Part of a small language model's weights: biases, 3740 steps.
Each number is 500 + 50 x the weight over its row's rms, rounded and kept within 0 to 999. Layers, rows and columns count from 0. Numbers have three digits each. The size before them is the row's rms in percent of the matrix's.

# layer 11 MLP down, 160x640, rms 0.265, rows 88-159, columns 320-399
100:528613459519554515570500596491507417548472546485582545506453516555456525494507435465500516517479490578483489521400597550541520468444499490486355588546432489513444505455450498594520446442558568468484452559495468552442451447609518533519466476
096:507551545488473532440477595403457533532594456499489462494462583490537523553508588528534453454477498459497421484475469476523600472508458428497474464554479508614547438471499391482453458398516578430487607460500468435495502430486543511548451531
097:566522565475480513508534422496468502500482540521526516453492438491529399563516506512468547503530450491557525508541552436590535399466466475533460497486513493456472547494501563619469467412545400541459541454463587540538546560459542497531414521
099:440503503530534551433533540481537475404459519517465504437518511418443555583554494548464498568563472431414471489584547526552612396511536457477500552453474508583424514509502448567588467475613492465528517455464588421478515579423531421495442474
103:458402502459574621481432522473527500476496414518536544486538484494473473572462532475484392463506493432495632507503424474423449543465508561543525477510440535490478510573500404484511504580482457464423503423490410484555588538510515493528466463
102:395501505546559509366502544545439450506561544479459534530420492561481393570576486473507476457511474514479455557486513532520512553532412466525463460539513449494468497443471554434528430403430452560463491462540520459534533478474489493485497523
092:509475497555484478431487521627515536507508467418450531563483463481504515490490519545413538476578526488563497477448475584473551404452608547493502493479503548596456465521525594411539566489532521465561476448529508531591490482472552478435558579
097:530509518473561537559487490440504533433524498571471465505526513493585435509520441565498508438536516484569460465442559426518516499491491480521477490514544454481492441422441613544534506428525496560513424474482578501464538562516578448465556517
099:550520555508539458489562568481531499499545478479500519557504521395499511503531512508524551538486461481531523526495483451542549531593476563454479543566395398532483496569546475431517482452532541480520480432495491395523520476482493483528554489
099:504551444507457523395418512505479511476479506504556503453483468395563490555471477540522516501530583470479514520510495470409524452548540480481478513568534457471423486544543558480532405464512532562556548467553522512542499524410435534561466533
099:435468459535516547460502500540545587495564544480488514518515549575599433618435556558511475443591494529504579573494440401497537497498543525420494543482589627519484533501590553554436442539512409572605423553454526459517523588579493442425526446
097:498418431555468528467418490511525511464545528500428463508552501527543417573482507586441492541423509615518567555458386433575583584520524543471493522473482501492530524450548566569519500525481508493499512506481468489567480493458467578466513480
101:383397526548516440505569475530442552493557474486424568461517454445480537500554517490618495542423578620533505537546481466501479419493542519481427497560499526549527577436402455500478466469482468547473501455513444527534463474478523495481506428
105:365306552517531407469480564480548415568498492374484475473547470527437455593468494441538496606456448495576526482461509434510494525489526547572539482504516541522468424514487519500512524500519516509592430561423443549500449529478553492584460541
101:536427461455523524455553413501433523381509495484506466600507515436472326576497449499522566481485495582536583378487576491492476483546488543455543440558528522437576469546538442487424465547416446520565456588579358523532514545545417431461465484
103:441618364510481454428491493502524387516509474441512431559471549448438514487533517497497541505475560529549544532465534461490530558533553489468614536548552446503537370533366590538548485479476527422530492408509516556451413583491523455497607512
104:437481411468458514519482409474560536422505452534470423446541499436452463445462417571517530475444508427514552442498437566574481450457454511485391533536505598490551490571429513462559490576530467516483558548465526480451475493551457504495521494
095:453549460491514480525500569450533478480541430550484488582522546410507401509477503552496473493540541495421489520524562589479546423530427486410427481507515481504494560431599484548463451567534478523475499490431463538576424507511496477479440577
100:523538489542469458447549524532571523525581575453493491515510501533439561402551535542519421452554503515569434546582555507531490456504569543446515509525522466527588560345449381568481481387488560393487511410577471434467566479472503511453524489
097:489559446440600485585483393535458532496458503450465515534483494523461508455478447530544531415538485554499507495468553454491356470488525484583548500504510581474554571434487531423509552561526451480518484466463514540522481493541432538594475523
099:540602447522409602485463544453436567497541526494492427554460556571503496380483511543459506570442522516465505478394510550455566520483548461471548530507486540466492501582558497538471538489513551468469544557456535458510478444430493531480511482
103:451486482539464505535484466512409533577601465520548437521458477429499493496414548521410505567576456482559535453614460539461483504524519437509476474461434412526560521572477540484518503493456451576518570460380510496523511396443461512400524464
101:507553510521500543534515588579417600528482486518375548503425570497518505594436514556535498509478506558476491503439468471549479502504479480462435447463440527469442448563504516468483530487481412457517525433483467527456580524520519504490485567
102:475540557419426491546524598483484493518513540521537462454510507455527504487503537470471548482550484559559550418520417507499569411502432427502505511434427492468495526437573511500453472579547436477529467452449472431513504476550534537460458483
105:438486377406511564551471522450450463493489448509374560477496506414533420489431501516534510508507448481457455575495435493550375501482452500554530548434420508395532528520593474408502511568531504420439464417465560415458477481447443497470545585
101:512400496506536564428471439453645655488451464467514644491487551547587500463502446485518409463492382474518595445508493456486511433475440445518541428523515561515469463582521517401524542378523500524400439513538477465609530438413463528485438500
094:461499376480557454479457539563500476497496554532555495480525424343517497446481479456541413472494433536503516573386497465500508458455478542524482461518469528485431503450455436478563426585507492529509524415512513483442404532631482511417569526
101:500550514481414671494474443554505512497595454393419483493457516507530453498532439595516508494352529511528581525420494559431609564413569481657497471527485447481538501470537525512392526555436466472579404436494480562441455522468421490534413549
099:547437514486524495493523527439467494492411468540457449471520424492536472494505538502555391449468447574477491504464467529529441520513442395497401498519448451473429539510548475452479431495563579482467541470390453445401505528397528539542432477
099:402483441476469597586480482526527551557419535520495488434505502493566485557478478491521453522552418500410474535509504478521429551474445418546576537470516503494502515559560495433521478589504520483429455532577518523543482486535523490511473574
100:546489517438554520507483521497549468436456472498525556554463489530497524542530453452679540421484460445483461524469501461521603518496471447514430476488498517532438562521507440421577410540485458452399495479534512524456600443542534512480566523
102:415440404492562493417449586537489470478505555439575462557552476525458468492413549529518515420473455543548466468588625560466520477559568571518559585428487410541464405474503517525628494431493555460507489479513534517533490514436574542570413507
097:513524453437461481475428478504539510448410534515565478417562467612478562466439523413461509528545564514464537443467520538505501546520470479522461410478510466506406495578435492531556483542513520458573449558462485464448469553586603518556482443
099:411492501476505465455553497503531458461457512457483532525549548447515413501516534529452524528506465484513455537497479501531516552512568482515483483431506570453579569501496531488455456406508567516530544555639542512480495387475490541504477479
102:489488431581456611446443490439541535589452561480433482479537407564434625480483584515513568407516490500587543475489502414500469507553532396538473554505409557483464483478470539550497591565486546518569541533534459527580522479435515493500421538
100:574518543459470537490464537418524442512427614449486548565506379522553479552471599586430483470510464614533600537552501479533432523429512578526452546482533576510487518542556510450433525457437582502594517436546459563520478506485544518542409647
105:518572396438464464573506468558530599509612515476586499520531526490464444441509600551465536474601531437528462553544533590416481532457430498574433510478394584515511477464447441531479517486454504469326518615466475486574468524507546480470505527
096:567522465479513547519395473497395420549573435464540496532524498566476436580471427492546436411527431539559569432465472511595450415549496526517537542559399550528545515492504564555479478504461466393553566472481424525564528357527427534442548522
102:463586600524437568515432445542573507544589606433464493532531474478473543570448525443531516419479556518501520555464531493549456515456465452502603454437505592531431390496407424552476482427488434493557584540514514481484548505533602567454519620
102:481528488457383465473519461522516537499593467395487456525460467464443569515450441457460518546527433558429574513532446559515536499564516434478549500433511463453533494484430489496437475496503483516510551522490427481492533552454407440447462512
097:501498534526424499503495489400398464516476510592535539457525480563560471565481560460518551478543461440520475466468455501500576590441553503433470513485520398450505414539544433516505505504460505539491526356502488505557599504589558550422459527
094:509611531504456539491583418561510435494422567410553482487437514532555528434443617477505452399527548493515398566545334497526520531563515458537502550444556483419468448483603493422487514415503539442509489426540566460383491540508522420486536492
099:549477449564600499509623481466549425522439469571377543535439498493516554575459504552510511395427556494528483467472524417522406468516557522516427551508560482512523503507463467486426497446448493501560551487594460512479474551541471427451500487
100:546486538457489594574470554492475511506500407476501569502575531427475391392435523456386488470522471464520463550468475437486516538511563432532562566562550496475490533427503543525534519492528410524500480546443537477422548598551498494517547543
102:574448585399432437575580495529476462509536519521499471513514487415522443497538444473523467535500560545582515510490436545531558525539461458519507599555514572471482496492572540551393472600494540519498473508468456556507550457458523461546558428
102:476584504501451598477617515433546514586490506519478464440412574425578507464491533483506498422386434544445433472515461491406494557451531491517593481403513497551448543516486478497453550549492442474551520461468497422511543499434449541550538442
103:542427482498433608457528549535474509543464553480455659488507472484487537466555586554494493559427602519479521595569519466592526546470439572410541392515552471477504535409483490342508470502445576433441542517507546502547483523522495454500517459
101:470580478425485435482487520476521646458469503335541478501498553579535446471454463527510546505458467475493496498453467542505444468436569502422584582562522459467478502455497538476521604460610524540564570559461557586405504460520564600566592448
102:507443526506620451472447560485483608483605524464586495564423621503440554570532422458407453525431503507478394483552521565516498435451501511502546493473435515426552525555573470528462460469472484463528608471581478481457487447463445467514519531
096:530430490435574462478526533449476447473525497524520483350517482521528492495455515521428478560401540441508530480419530461350483492595568404465606473521524529546431467495425448550467445539593472507481428521574533472557509416548429517477534533
101:503531514591475484527473545524405478458421489506476403489455497394498428478538432591522531435529492469446489485502552514451523541537462458479516496550451494564474589472583568411460458597383483545509520362533488407518624502415422373410524535
098:498417460494511413420488546443492486509465529438476630540537487476451479531498478445538538583438599502510526504549494459513513475330385489495566508448523448490501391482444490487407492559524440482579534506498583454518557480506530497560476487
099:530474503513527547478566482507498523389413532514441510522471516557581576567553495462516507467492452534565510589458490449565527629526486487514576443529546433488455439521527420516542517442408596418460575535561367445412501485461518469417480488
101:537491449548387469458482493539488531463493473485455474431457512491541555498584466540532509438508572469495542513491521516619431484523408494525423496468418541492581479576462562425429454497495474473523493535494566576483570462552491426534534427
102:480496479475475466453599485438534499503498503559499445600511601549481465573551513445398520511433475412509531471532448533464539434540474461467533434427513521634545570533525467442449462642502517577588503480564471464459521473481489528537511392
100:503575548452424494423515460542529516500545472442505410602552429602525519474453534476537503527473493506512526425566500564482581518519536464447484451487499480496484430493548484464475531447534447453433494446520469583497541519401486436476453481
105:515543420435559509537568553494517500524538481456509492395524505540492513482497501503493439438581533564410444516527382509549551480467517495390612546536595538399411519525471459612478546523446489532519464568606383554535534464471457557543562485
101:513456444493531532552422547532508576429572542542484516511443469495477495542487505530420440544561509519482439500444572455606575513454315495471556514546532479601539481600460580488454527523440520524510586477513470496490577470486524468470509471
099:548587487531486426546470532539507488460510550491400545484514518501488581481513559455513571489505533530564603495481493424514473463466541600511530572558622491437525488488467463467511530428531546523585587471446531527463591476565535474448460441
097:545444550533478485382448525528461421479470531620496394539573509484500462556499545556548483546512544460535502550512458415594536558484385473512391553457576479620449463467467430600504464519560513483512511530539528533511668519614444447537579476
098:543449510521486578599431501568460469508515438400494537471538560536592477434461532513456560403563526504563477511500526486485473604507519478496325475464608541494561596582551526438525541477528474451390552608473533552523547508465645448487556442
098:500437474535427489468521485491519557514548433364589503465553528510477511590488522497355492515523527525447544463481470528556555435510432568584590499486468485503486551485467493529478530513516566511525568586488514439566473538546498481536438518
099:502520508442531487502504536385499425543522453502501611537447504462550490541466563520471614422562539449563507460502548483470559504492523517366565449467438499563528530584456431518470558457444493466493577564567559544565467512550516476346451503
098:542533587534525503440533501545385454495543432428398458494508541587540387359468425477399517583531625410418484477506453644496510497590495575544526433423567485497529496521472459526512601540516465480523443530539491481451476552471496463511557516
102:544566413550484493582424504624545448584486590542481512486552612577553516538577451543533521548517480481470447452527618444597508525633524513436492442518469448559558590397612488537477527438578606478507418480634558497466454592520526531471494532
100:485446522463521469472461499454445588523508490539474529519482459439459573429552563564497495455537565461475467507529594503434469551545484462512564456519483548512465536515543396431529483608546510490465546475487552534483519442541494511559406493
098:478499447441442484495479531562562590369406520444529506465506457543479470479466508532545466511579549581467598495465416499435462421506419458494491593558568586486499504587428472497564565344516493435490544508499523513484521486449485549531416498
099:456474518495465475527502482455545462504449507497481517519540433526510515597496612539414547535510509526459504498509418486430473443492498409518531549491535610549466448556465549549481576462444467508439562490554465554505456513456470477484478589
098:477611543395444545498428511550514559486591465457506494500543505516619465453480597436537535546462452432590499580410477594549555523469579470525522559503515544504535547429426472531553429541510415486515530437541440478493596630576527489618471574
100:470412448451418474501377526514547475476469477513501496479503504458558531479444513446522531468536487503499507501560457528498488524468479503530475448503524527522555505430551571547493506587493533517475476442450533508607600567548483503557433541
094:546523500418574514510444480452485619437466486498454467504467572494401474564483516505454497515511561537419477536546445513504418501508512386477457480560547528542491475469467560486457367366531478494477481476391503548457442466449562447537458550
100:535610509567509483433486517506491419550500490424568434518566482474471603471478390521518411510472499538541556520540457536451507538520482537545560588495489543554462548517488518506508498427479599445568488447538466629546480501438555537507554447